Weights of a small GPT-style language model, trained from scratch on English Wikipedia.
Size: 12 layers, width 192, 3 heads of 64.
Training: 156M tokens, 4761 steps.
Each number is 128 + 24 x the weight over the matrix's rms, rounded and kept within 0 to 255. Layers, rows and columns count from 0. Numbers have three digits each.

# up: layer 7 MLP up, 768x192, rms 0.118, rows 42-221, columns 64-95
# down: layer 7 MLP down (transposed), 768x192, rms 0.115, rows 42-221, columns 64-95
up42:129119114153098146164188102117104073095142114111144144150128095124103135119158111118128117157107
down42:128145135110131151140133119110118148096125151134130135090116169129170167145125127144166143092117
up43:131146101132082145142087109159114111083131124141121126127148148112121173066110120107114139047163
down43:144100131097123137145154131121165074134130115149156143166079151143123188127144139132081101108133
up44:144134115143134108153151133112108127107100107059115148100100156108182100156144130117112088150081
down44:128137125108090170064168161101123155139077106073104143143134131130126132098092115120128099123105
up45:121158150111140145099107168149100144093101091141127117115079101115114168143102191118113181092129
down45:118144131092125132127138138114135108120132136127178148089159165135147130158121132118080115139140
up46:104127103142101126147124163147117140150092101148151158091123111106135180102134140155136146161104
down46:109161180092132097161101082121165106141135143111101102068117139140093129122133152178105148117110
up47:150095164117161100096131160116169145115085136161152136086119122136117132128108160140117085087110
down47:100121124116158126139087118084138133135134110137065164147122113150137109140129129151138162120130
up48:108094109139144109116122152140116155135110116091145128097121116109136156126114148147169157101155
down48:142155076115097124130115112116119140076118159136110153093154152132153131114144138120120130125171
up49:142114081126169119142151119131140134162082126112109141141168129084100127110145083168127122130137
down49:164105165118127106121120106142116131137129158119157101116113127189135147160141123107091153166154
up50:118162105140120094137146116098163143112167177141135114138173107151134163131083118108149144134092
down50:128166137148113126116130098086115134047147118139160129110111140127100159143140100098102109098153
up51:144122122091126100146150161132162135112111107159107122141105126139117089151133119135141112145123
down51:135157170123145095133126106087134091116133114161171131117153150143132114095109073112170120133154
up52:174126108152129150115120133149141142117132133161132159100152162118089121119147088156132127120118
down52:132128117143144145149108158133171129125139140120092139115120156104122133139160091151104106152146
up53:118166123128177126128075107122113133133162121093126134180142142130120132104142123196156090108087
down53:080105135137103102146144102156123127114140145095078114117078136128127136151109115137095147158095
up54:134162091141093110124136148139101121155115141092089159127113132170120127101126097127110137132150
down54:126161120123137158164130100137157101096129108093126126115156128119075129120144099122107163142119
up55:122127159107112141155109140150156126136131127142127121154143142097127138154145155142123117126137
down55:112133124136106126085174140124134125122147113142128130156118078129142137138132136131098124105121
up56:120141124116108099135147143120118118124141097129106104134158176149099141148162115102105148103119
down56:138167145178158158125104175117131109111105075163114106118114129159094117124123114119131111136099
up57:142192111147122126161123122109159117148150133157116152133090159137144127109143143129170139156094
down57:133099121122162108119110193105128161139144101111124116176164106135156153141118138151117110104111
up58:078131159119111095100124093141125143200147112195093158078173110119119103132176147140161151145125
down58:140124155144103171131154163182140164175126085115112107136140115125117169136105151137141100143144
up59:112152155176148124139087119130108083119092121123135163145111131131127120119130146130131112132119
down59:116091149146105115105158094131143151087137117160157124146091103122172116113086166123147096166118
up60:130137180110122157086103150141149115116143111153147157136097146138112136112159159123149157158133
down60:157117109120126126129128166144101148110110152123126109144196170089170140112128163091141118140082
up61:167137110160101087123164164143145184130120154118075120152164098072136115131107177141116134117134
down61:072199142147136126132173137112058143138166134124152150171123131162127161134159131128116138159151
up62:128134123149098105085089126117101119122156127114118134088139114130132141146118086075168133076116
down62:139097113142134143139057110133115152098125171083115142069116151141161141098125112160088108136173
up63:118101125124119137128117118088107116145122120118133119139146141113141127102114111100152175128149
down63:130131119131104133119173123089138126107158094088128109127141118082104104116111132173133169160127
up64:087094158127144118105128112125112115139088122153132142125120096134161110113180134151136111127056
down64:150123086127171152143161138119118130134086133204117126123121137143089152129197168073165113134137
up65:151121132145142126171101135162129154094151184108104136091133157110140126082157139146121140105153
down65:136151087084122120116134110076131158158153142142137125157123095120102124118109133116154103154109
up66:150156161121107154107110141137124128108114095124144136111179161151116087142142098133148172126080
down66:138141139154157150123135125158124157168170125079174075140131126146121080170087100145108091125107
up67:095111131145122112151131107141197141177180086125155117144100165131137126158116145108084125137094
down67:188098105144161094148130110139143138114071190163120119110111124052132044080156105166135105101111
up68:100119146125110139113101141127166130118117088112129148074116176148120100170102100122147152093114
down68:132158137135118076119125119154120151107163121139128176114112159125118115138165164114103139101143
up69:175109113161137146142076090142110102181108116099093120147131145130142096115148177158119092117135
down69:145144100136115127115145121085123115112166101141136104090141134125125111141138135153164135091106
up70:165133137119118163141142157156148103112135101139145123127104130111148143117173159124195122156100
down70:079123163107122136130103135113146131124093111153130099137162145151131122146098124165081123102125
up71:128141128121126104132092167153131137150151153186134132144140133094119140109128101116144109108127
down71:126060100159147074095127174113139111153118084142086102131161141121140156104133108118181114131171
up72:118063103167165157111118168125119127133131127097148104170116110153099095130118167145120129123094
down72:126117136119121133117145102143148158116156121167148179148119160127130094120145134140146152146174
up73:097151113155127089142163095134115146131096119142133153165125148098113116114133101131156109121106
down73:108125134148104090162102149135094107139154104147102128108132155123119137048103111114135122128180
up74:110154131129100181096142115079104129156113154106156138123124124110154110142145106134155142139137
down74:144109138130151100141150124119102132113125140159139113140132138151119089117117142155108121136077
up75:129104117118110141102089118115144118122101175118142141140122126114122143167138130120169116127156
down75:124130133131142103132177127116119126119129120125097110151121112155146138134137151149144114139135
up76:105159144110135152113112103117171113136071136148109103144107145119136089121143126135132112119132
down76:109176134153127165123070107101121107118133171110157113103145138100138140138095085124144147081090
up77:112107139133119081136104144180135140162179136104108119155073109106135136128071162088141106169178
down77:158134150127119155092125118112110101168127129108148098125157118151113150151135137120124102122083
up78:143123130157158132143130126123096079129111144119132136108131148170163116128121139115123126155178
down78:072149099082116144162110142145152074114123157153128182090090131120156119087138160122124113117111
up79:085130150104129141126072143118114171086126119138134185165131172136119139123148154111133120101148
down79:157148155139090114155135152057153132083151095132084156140138172120135093149148135088120125109110
up80:168126131086166149133131080134123154095101129084130169136171175123117166140130153138127136147122
down80:132129136118130096170107123119118122142118127149137145132136078085138120155119121145124116115127
up81:119113156101183168125135147166161140102135097155087139113081141164091167107108123101104118100142
down81:126125175142167130088159126106084200104109095142161048069134137141104111132136124137136141154128
up82:167138147155137121142099151127126129121084091119116148124134138197194105085141137126125147126116
down82:137127151123127105098153129106077144149085145115145113124139123121129100125137116116079117163161
up83:163123143127130139080129115178148097114115119129074117144135132093145105148163126150158085086157
down83:113093121136160132167142142157114139173121121154125104113170154138119129133137162124052164136107
up84:137122115118097143146123151188133137108139140139062130132146132115152172078118098110162149125135
down84:072098139126178104153137135174125095114134114148101083101165153134099160114112127147193089119094
up85:164129138158161145114095117144142093081127114145082112091150147118151122158140130116145086127136
down85:103138140114123146098135146100132151141123154210134147122139116144083167091141112135097126153093
up86:111164164102099115141154159138156104124120109144125134137110099103154159111147119105103132131138
down86:114108118122128102105136134130093162135134142105150103127123121123099129099119111110127146120101
up87:151158105135104117157116104128097108131159132141125145116088196150097079127184119110141165115111
down87:095139108117119102119101148126154167121127105109115138106114120082117112143159122111121113111126
up88:163116169138115171138121158123148110145155175106116167092142159104099118142202117165127094114094
down88:147116133168133139136111103148126129125135089135098105099133135114112105137134100124152064095099
up89:153152127130133145129100152095122122158130106162107097131141107157087150102110127126136141130127
down89:120108130141117130147142179158069137069138100131139173096143139128119141062105140144105071108124
up90:145139155140094128108119140134090170085111073105118091083092131121130132125134103170127163126133
down90:083113118141111133157099124099129112091146088124129124129161115122087093120111170138108122083103
up91:123146094120148146147082113104139082117106151126111143105075138142141110119119102160117105136077
down91:126127173162067110131176079129170143133097101068086141129158164137185112107116149095135112164104
up92:146111117113153151087108133112086145114139113133117121138109139102168127125152108128140133143137
down92:136139181133126134170123132133157093147106145125120138135122125120132099118092103108099157119136
up93:153106139103127128142056147169126119195088159155106139135115120113167111092143106189121130122121
down93:133099163120149140152114141154130153127168129107108119088131122123091118144114144138141148117153
up94:128138109160100136126112116156166133095136129142124167110142134132130143103140145107117115122127
down94:144160117145161092138169188150130124130160099123102115129145108102109106172155113117177125107150
up95:125135095154141180124089116106108117152088116131110177159140116147115163182171143128108058146115
down95:150124152105087128110133097094127093104145129118113121108134136153133163114106159113149164108151
up96:105117074164184176120112099117190115134057101136122170108115124117160109101133177128184126126105
down96:116143142098176089108106138122189093142143127133123101125156098105163141106114121191142160121101
up97:099138152119140144112161128151115149108113138097133148149189145101131131130151130091137150144104
down97:166109122101091144117074136118125132144157154133116085128134105153134131120139130125138112134155
up98:066145135134112179115145121096124117160160124160106148133147106156137144100095104134112136121111
down98:129096126118090119131167114124121111137145148132126128100148107111126120132134144119139152154132
up99:133141131090106127122128134132152098121118101118098127112129110129069161133115115118100150153134
down99:107169150123106117128108121092153113118131150123161086156115148162174141141139164143095100076154
up100:132112130154124091120163171119119083181141120137155112090108142161095116163125123087101152133115
down100:126119127140129162095076112168153098161127123103096164104114109083143122130149100130106141104107
up101:107111101127115126099158142121162113106125094158109138151121182123106133146146133143141186105092
down101:129127094091117143158145100131152158137167098145147090152139121117077166146111106101122093123141
up102:143136125095108137156101134113126132128117066123130151075150115157134107083156087176183149099120
down102:121142149123141144175175134114116117138117130117108125102138072114109132133138093096133101130101
up103:122101127117118113151156092093120130163087126124172162137158096099134144101117192124128056174146
down103:173122102162141131126220133125138165099116096121119137128100157123129140127137104157134097101084
up104:159096130167101165185145132139121154104130142136110146156125107159145143119106093105149118117121
down104:162122102113139122109101139114114126112120128130109136138136121133149138140131120123134108163125
up105:083162128153109095133155107131159112105128173200096101149132106072177153155091137101132127085135
down105:209135131128171138174176145117125105109122123141090098104123116118134108138137169085130123157134
up106:165135101174147141100109120109084148144141132143122079117133145117117124142139121131138089157107
down106:098144159142102085167132152107137160161130143090096122127122160129103134142093150147099166120122
up107:136185152123129147103106123134113155107118119104137133169187096150154129108111142140136130133176
down107:114092119149113118125150125134157118154114137119120123109130081096151144162125153111138111148132
up108:152112174114166143121100137104182130090102137136136098111123138144114131098090094158136117125080
down108:131119086146093148124161118151088120147148141086100095128134149156135126110140155095123136078113
up109:119165113115160097148173155149150150141085107138140106146119152131128124151097127131120126084138
down109:105118147121130117103125109100109114113137111099126117164133114136157186137101153160117120122157
up110:132085130163128161164146149116172096168100109122124122102119092118131146085145157160127136108110
down110:156119109152116099075148127129108113084126138095104101124136168113088122161137107106106147080145
up111:115109125120130137106141155108134105122095088118145156175094137138132101141130167104098122123101
down111:133159147101097157141096148099154154145148104111117091133114115106111132125115120083076147149164
up112:123129113115148146131111123090149108147098127142146149154125148112123129125121090114157141165140
down112:156094142147125118122134138104104154101131125150097134136149117154120135138132134092136146137146
up113:141175114139121174105121115115121163110120125088128147123148159109120102091120136122157134088163
down113:155127124165116104145114173082116172073127135135146142122135126141122106133108099137110140155108
up114:135131125154104065084119106117128123102138171123160146165124134114166158133135181182115146119113
down114:156135123108151163183144108141119113121116124139066136130103147153122138108129135153110115128124
up115:068127101143123101147136152131139123114131146147168154121111152141103139123131144119115167126135
down115:170134141138136123150190120093135145124145148130115129106130109128166117143126151144145115120107
up116:171157137124145114105095125148139136151126113150100110185139124138151154107117110106141119109105
down116:169167118137152108130105123128142115145108130058105120095122108125112104075106143125124177130125
up117:121133119084098128136165114135117075136119177114103190121143161125100155145131135175105141116135
down117:139114135125162131199166151145126119149119097109129128106097142179107127140133120143149132178112
up118:109118133124119147093153122170134125100095086171103136087116132152092173094068105131139136106127
down118:121069139103077123094162122162075115145121141084121147173097144130098077112119105078127118110140
up119:173102057137133125138148119149107116110150133152092122122109115101156144133135097139101131114098
down119:137144174122144125161120098091134093152129123163162146136107135157124117146114157105137128146143
up120:103109147120114125139112165131093139150125127159147122096108090146112132099107129127073119132167
down120:119100149123136131117188123126154106126113105126119136165118124148142120150157145149149130119130
up121:166128157124118132160134166124142134141105133136084120127158082101175129115120108132100087110142
down121:081098164100094091123134122145142111149122099113118074172104120135124147172109107148144135116158
up122:138153151094152135116128176136132128158058142124124152115132142153151090137160093125138149134138
down122:098067124125107108124128111142117139147132139128112122103133126130112151086131103106110135121123
up123:100127112118146089116122136146138128101133148126150145133128119132142114109138156105109103115136
down123:171125171128095126146112117106125161133130109103133142155141101134128117149125144134132118126124
up124:109130135121156188127140163110128144132108136106174155143118124105127157128135133121100120125113
down124:147116132105094135091126097115125146141151114136109143158102122144146102163151129186157119140136
up125:182128152110156152117144144128152127123152102108116141152147106121139131105118117122096154135109
down125:114171104163125093098102088137111132143156096120128152127134106121121119132134159159113118124160
up126:099183111090130121128118106119084149173143155108082098141159152099112177100134146082153177076116
down126:116158143100095118179140168067110174094141138085131095127137174078131109187099117105133127145125
up127:164114139125121082153116121135120105146088124121134149178108069123159105144154112127161094100102
down127:119128181105110100169125148085133137108106141089159187093177127099129143136138147146069148151126
up128:129161091153157116113131153166156104176161123144113181138108084150159116069124137138124126140126
down128:123121100130081161158103107125097158126109089203148133113182106092093156137129109131143071147176
up129:147135146135142127138124115099119153161108106124106125126168163149128109141137143121141110190121
down129:139127153111116133140110132148131153112128139140107179119113121128136112166130085124168144112144
up130:091138149136127144129142137131142116118178126100168151102178123109123166141175122128098149125105
down130:115147109137117118076111136125109133150139154142139131102137132115163109121148139171112135143147
up131:137144121155141159136089115156055172099142130144151119105138154107141121161109174116150137075146
down131:167112151141143101164170116096112098105114155092152123156123146151140114120120094179102111148093
up132:134085109117093153139144089120123091138130120132123126131124109077146174107186157126095123094154
down132:087161145156106100119101185125142153165149097131165135174141170127139120117109132142158175129142
up133:100149147081092080142148090173116112145139090131147146116130067121154140168163118123156123166133
down133:188142118126094121121142115117132149146162119168085111153123128164102148126145147137113128117119
up134:164128142140137116131085141141127125158129130081143111119152096069122106151094122108129113125145
down134:123098147136123138133137138131069156121111148083114130102165162109123110172095109144103129138104
up135:111162135174100130112098133147096132141114100155151105114109153138140127099154134111092084149105
down135:144095116094137155124115102144094118123156163118119130132162140127129135110123103133142167149144
up136:108100167133121098141122168126105157088120153149115119120136125105122157166180099167123162098130
down136:139138150136119148119168148111116159113124101116091185150102119120112163094086153150123093158185
up137:071162104127117123115122120163134127141111161114110147137132118114105170125149119156118138134094
down137:098110132118064155122126130109151104166144163145087104155140169160111156132157120111131121154112
up138:143098112129112157130083134167170132091148100124119102106095119132150161163137125126129120084134
down138:118133140139144140110139099101103137122127140112094165145104123134151117090104123130121175123128
up139:079104148154124117144119125113150134115127133143138120168131150151144127119159105104112146103127
down139:144109106114122111160147120140119132103118108129135121136135133145129119144113134103132114161136
up140:119130115175123122092126127140126120134106122142085132151127211123119131142122108137157119122160
down140:121125118082154124128155169142089154133117113147148117138133121160128119153101179129106140092135
up141:167085119124106113136129157134135145152096121170139084172124152151106145136128148156120104135152
down141:141105125120167146176066077099111123075135113116126153128129121139134112127132136145108152102121
up142:148124109155150130099138117162119077149154152113116136150159146180125111124110133133121144119196
down142:156151142110127106113135136176127162181124109099102125118180125126163100106138118107161116071069
up143:113089150141121095116112161182143114120123171102133139145143113141130126075110093150138126150162
down143:144126141096125132171094139118167110162149171157074125146164115144128098158153113111185124146122
up144:153122107098152126138100104089148119109100136095106134108150128106092144107114124109145092088142
down144:136118119109161119155098116102123142114141095137134113122118147166150112124194143131117155142129
up145:128125113158133157157141099164138183134119142137090142127136120117117151134130096093102140142090
down145:126122123128141137135173138105101137153143085132090125108111156167156101107142115159142134111165
up146:158134081133094109149157146111156125094148161145133165081116109128101129082117082113136128137141
down146:120113160114143157102162145148145148125114145151096086135109175129161122115110116125101140138102
up147:131142148174107133059157126104179117178165142140170131168130165153176142139111124121115177123138
down147:096111134125148108144186157150138160154107121108129140141093092111110142088163138176119159126141
up148:116149136121112123145158124137122129172091107147150115127125157139091090130141110130174128121140
down148:123080136087145181093091113118110147098141123124116093117132116070132124160150121128149116105147
up149:137131144141095125135088147116128136103145134080080131092127133137143110129126132139161111122142
down149:157101118143140116133088090137147168121092095075133114139146120132080144075134120132136165161147
up150:165142207141127112103114129159121141128114149066092083120135091116110116123086186178148109102099
down150:111106097117122148131179092120109123128181143109106145095140140088135121129110118150118147114105
up151:141094087106130174109143125130106147092119125104123133135164121134119122110126164143128149112135
down151:095108125154120092123175132107147125102093134133087079099099144112131122114148098154128123173065
up152:152106114150141118118166104136165107125084104122089085096085102112141124093102168158102145107124
down152:119123090120141142121123127107049160139114100107139143131072118140129127134145133108127088177134
up153:126110184126093167147144146134122094155120115140123114165146133171083163124151107135135144155139
down153:160158113125165140079152146169157133132150122095087158123138142124133104092129131136114105134130
up154:119109140127152124119103124168163111105163146138172138122170118117166151164109127139120098114102
down154:107152120149144142091116121140149150155131154118121091072138161070152148128158105134116128119117
up155:142143146164136138138137093144130135141141107190159081145120129126144109152123087104093167135152
down155:100152128138114089150136156110105112138123128128148174082097125106124151098132132155075156130070
up156:110125127119088109108134139148162121128108089114184144165155154122115106137100124136176121087145
down156:136117111180121136130136160127149126119117151086103143123133164154151088103148131165110166145083
up157:130093147116121125119105122063139092118153159118167107108158139092074114144162157104173149140136
down157:173120094127113110130123147146137114131123120148150147099086147129090121115134087119135099175161
up158:131129136158171094139116126123123127147113103159118131135150116116137122129118147143125139131112
down158:138083079151157151124120097127121103131162102089117144144140123155155136129110122168097131125103
up159:152100133096114117113070128128140106150093094123142161107135129108098138124150119138113133145113
down159:093177103117099150119083163155112117126204137153139148120132124154142144145152164154122126148130
up160:125163136113071081135119142096178154114130146112150127182134111112133136148120155108150120106164
down160:126146122145174151152139157144140142131112125094111120160151117157092129137087132146102107158143
up161:110109157115123154097115104173098146101119134118119170088086134136140150140159079087151135122152
down161:170093139115168124142120117148106125144149117099091147157126123099136109167156132119156117140135
up162:136123173158160127094172133145143110098119078143150165117109119158111112117144090169142113128156
down162:107114146120114112050144165224162123120163152142174132135111121152147076161144085164095105115128
up163:088112121137122119152163133144156089097122140104110154125100148139123134108182139131141134098108
down163:130137128183165128130132194147133152137112157120112164115141110167110132074109147136112124171121
up164:136174129129138126122184126099109103117113096128158134103118145146158095149147090106108135109099
down164:145117135114092140152081095119116112134112126163153095141106102135132140103134127109143127169140
up165:146116128131093132113153133122107087142122172110114157104127124117184128132193130140109111136148
down165:136131104112148123100199136134146139120139122135115129123140144114115125135150160079165105119115
up166:159155132122148113094114065119081136147132116141109102136186103133125100152153136133086125113129
down166:126116095150104110136166098118133093146107108133140105130140106125128109131129129154162111201110
up167:157155094114066144160140176132116130138147100141133153121106139108111140139108172092101146116164
down167:128121179127133110106143081152151182162086112109139090093099125100117182127165160129125149116181
up168:123108120139126147069157131140142073133144121148114124116104124158160140096091139094138125118119
down168:140095131137132133100175128124116149116105103119088079177150142130122152171160161109077144129096
up169:166148122150128151089139111135140185110117139143124156139108142171107135100118155149121136156158
down169:139152147105148138109101121134185127124111135117126169117163128089072123114124141097103166147096
up170:147118129137139144140107134115129151093140121105143150139123140137160151078132081117128078118122
down170:115103116147171091095159129147142122161131141132099183131133135121113088119130121156094168134154
up171:107141110151150098114159141152140146125110128060140143168134135137089160123148143139130106115147
down171:149116121125123169102111120108126128172124165206112080111115141105156121144139119115115128151130
up172:108177172090119154105126100139119139060156091116137125111102142094157132130127122147154120169128
down172:145116103126150088135168166111140165141131136125130154156182135138116112167122142136139144114142
up173:141124114139099104168125156091157084119124142160102133099125093146137149131138131107103115128129
down173:125180150121163076113121170140102136142131111089151167123118134094144128106133092117111121111109
up174:118130137161126130095116106135093192116136167136116145105159139150114152142134112114121127122115
down174:102142133107122137125098122110132124107156093147117154146157124128174097128149122131122132165112
up175:141127121121135120149122132162101119141107118120088118167123139106124139080103140156165088110168
down175:067101141157147130156096120079121097149155144142155132135070119119116116132160128115122123118179
up176:118140113167128113158130140097108118134112129131138128176119126100140117111168148144131120140099
down176:131101146106095103118123110144147124151104134143135126135122152138154112136107138097096152151167
up177:078119137151167186115146106094122145129114119131156152155122107089143111097123101137152090079100
down177:172156105158155118118178176151118181127141170154073114147131096175170133130065147113122155150169
up178:107109109114128099155102155166122180117078119129118139122122130115136102145136126071091133091130
down178:112152095118138113149168103123120115124127104107123121121172131164139094144095120132128133167134
up179:126191103169170057109152126113113133088116128189153126084145103099123158118155134112175144103167
down179:129068124181116103155116176135144124116097124120127141134135123165146113128153103137138111129116
up180:115163131133163126098128178169128116159147159131165129090093120102178128134148123120143126127102
down180:159107092117132108084110118084107151101099134136099096120152117161127094111149114121122147116077
up181:121088130175151136103135161164117108137086146158129155144118078131147169134090091129133177190105
down181:137134128134067144123139138150145143113153115153140118122085176131147122147162097112105088173155
up182:188139173093105096158088129147134125190149146127126159143115118147101141149175061168092175079128
down182:141127159103141128087175136180156156157121162157204091138145123109123112109119130097112083157157
up183:171095157160109148121093167106153151130119149099152131152123126119117123135180159128128094087131
down183:107169110117097136149151112155126110135133103123122121097108113141101110123117122162133114143169
up184:142159148173149133125128121099160097130141147167177096092158168126095152113158144116140125151121
down184:142168126136108125158144130110122121145126143116121102168117130143132104149139152120136109120111
up185:125129107088091117153132084175080104157129208112147120157106117152150180117105140132162106131140
down185:097150109133129152150178123138094081111121110162118102105115112142093106124126110127110121135129
up186:113151114131135130127128110189141114136150162113161123090113129120110142116089147131133164159118
down186:067143142099151096137150070088119110148138143084126158126102134043127148116135087129093126177121
up187:109095127099119095149103136093133088089095128141139143084118148158140123144165121134147098086120
down187:100098159144143118157116080119192132136134156137130156105116129186116105161147122153143107113121
up188:100158177125132128137100128123121131112146124161146106135127176145140166148137120134092125113190
down188:132157167120145112133141159120135087159126096104126080115125109147130111140148110157110166145113
up189:090153110129156094141096098127148131104113124084145143093086167098129127142130105125117110128059
down189:104136142136142141103158140150152063114129117088138118130155160086099148122140158141153169131127
up190:158145091171150168148125105134134140120118146119091079102106153124143142108105110111125113130124
down190:138069150089114166108146147129143142162107141128102122132162139078140181068132112084192091141151
up191:098130089126057128110133150099124068092119119128132149176105106135109114151162103141125143139178
down191:127071133134101131131122144157121153158136139138091141119146119111142107151114144089096116105122
up192:091149127113149109130139147168125111102095155080109142145115099114110126069136133123140132130116
down192:066105068127139131161156153140083120135122143138145137126113127198155144102153152131150107177108
up193:135122154142107101100136113128121101131146137162170133141143116106151135116127151110147110135115
down193:180174119129118086152135130150140110163150125124117096134095138106133109143112131136106123105110
up194:108155179155112084137100139137195103130142119134120156151135136132119121123117145119147132114145
down194:108119137117125139106115145116143101127155106110145082125102114127128160124152129117088101151162
up195:173157141175124149136077119101133131098135108154103149108111169129176096083143070138098119082077
down195:123101116128107136141100110131137122096073112108096105139125139163169148168120143119131114161117
up196:108114074151120128103125121164125106096123149123112161129166111137104154111160125142102151183117
down196:140143121163102102119110114171111135134118160126093122118119145167131145135080105145150150168135
up197:105132149123114133131162142150102093073111149162089174173124075157144123124117143112142121090161
down197:131126145083128138109141126132140146101116119089112132140130120104099118135088122135111148105074
up198:119087108117163105127138102166125087182131130150089141128105165109168098132143115128125119093138
down198:140151117175134144136094136160106128106167158130118146114110126135156097131099115146143067077116
up199:117088149151123101089145097106105123155123182138114130151110141101109152118125135122082126116111
down199:182142095136124127130126098115120122131137154112109109131114137158114107150168147138162103097151
up200:147150145137146109122113101093144137144133118117127148145118147151125142117137132140145176152123
down200:103122131103108151190134149103123121151156120188138136114122142113126125144126153141117094137116
up201:138142137090090115124120098139125129100140135151134126173118097137125121158135133068145118124096
down201:140085109149139131132186143145082133163162151094118119081131150132138158166100142128085144116142
up202:097127113101115127114155100094114143155141142116095170122110129123147133104132099133122124140103
down202:057130113125177102138168153127136146162114148113130046128106138101169125130148113207136141125113
up203:138140128146107124136156137114127111125106107086135154127131119143133124099101125116140084101114
down203:074109127144163166136151070147105120129109154152111094144087143129132116137143152155162135148156
up204:122156104144155113156145105094138142130078147112123102161156139124176118151146109121096102143105
down204:115130138098124118105112130129134135109141131133162127128136128126135130112130141174113143111140
up205:133143113135127142151108121139112118122087069178150172123135147104131127110131118139125097160125
down205:131145168097107122084149119128156130122137134125095073122122100111149134162117146107153129121153
up206:160159105143120149088115114162098106141159104112079148137122119133130087150150117109145142149115
down206:081134185126138142148143126134147160143189125137129137107120101135116121078112104144102134117199
up207:146137145126132103155139127091118124144122161143117085123124125160146137169130119098190148107106
down207:090107114127148135129102101114169137142132168126149102131094170126129122135107116096141127150150
up208:122147123145076104113176080098133094114113117182116122095155117161153086149143121131143109136129
down208:148135102142122155081191121158107157122081161122128143136103090104120156124125110069123114131113
up209:111101102118122098122062131130127096121098171121126148126124123107156156093100113117116123134154
down209:151133120130108134073158156128108108122168127142138096135160112147151128123147134121157093117134
up210:067142125088131121111129107131132107132064162131126147125128134122150151085110125169109158151119
down210:126152092125136143143124119123090152146092094150134166120109097128109106170146160130117157125124
up211:161098121118076110129112173115141085140137152122135107100128142143168100142130148139172182137162
down211:100132114106093170129101132110154138165166117085133116145130121117137152118101088173123123148155
up212:148175205148161139120162138123168131110160153156122116125088067098099118165111089155131066151126
down212:112123108154119122166112094134141155146163115153139154124118127178139116136147177133110121117176
up213:147121145116150173180096119171148114093119199133107167145135082106161133162129096143163148108170
down213:200172158142117137155177144098151160112124121087171092106176164116158106136088092092103125126139
up214:110098118160099106148164156150090116144117127144165115124136114101138089150092143124172103170106
down214:174080122104084153145134127118118148114140118128132110137107149145121130152124130107138127124147
up215:150117090159113122127131144153098144149122159100128113132130112093115158131154137141144093163161
down215:125123110088144096131136143113124152148132169155137098140148119113107102132146134135117148144085
up216:164145112134174112160097153152135159160097086133119141126151132112172136070147197139099177143134
down216:112134105119148135096169124114145106144167136105160110116105174155149140146136101140103124108153
up217:099133125130122089116112106161129108097138147154097172155092105123122082096133117129104117116182
down217:128150127093162152162149148128102168139110126136155103133147149115093127154155155102146127123154
up218:144135144138131161128126104098134087139125140143123106128106134162146136091108133104144096138118
down218:140119147131112133151110171177093123151110119125122118132112128160093094123152114154104159153155
up219:135137117157090152120140148082114125129103110164121111127163125143066117102108148106136131132126
down219:137131134132174121104170105133126120125177119170125116143120070150150146110157133176124102110115
up220:144127105145083151121137182137109117173136161118129123096145118174147152094137128098127120141147
down220:154159093155111154122158104109115162170108091111125095164150075155124105092146121137156153121110
up221:151121091162152106112148099100113129153121100143131122141136106129156128111089148108145088163133
down221:126110135176128145130134140154130111080110177139100108107153167162160135122128077100105140138092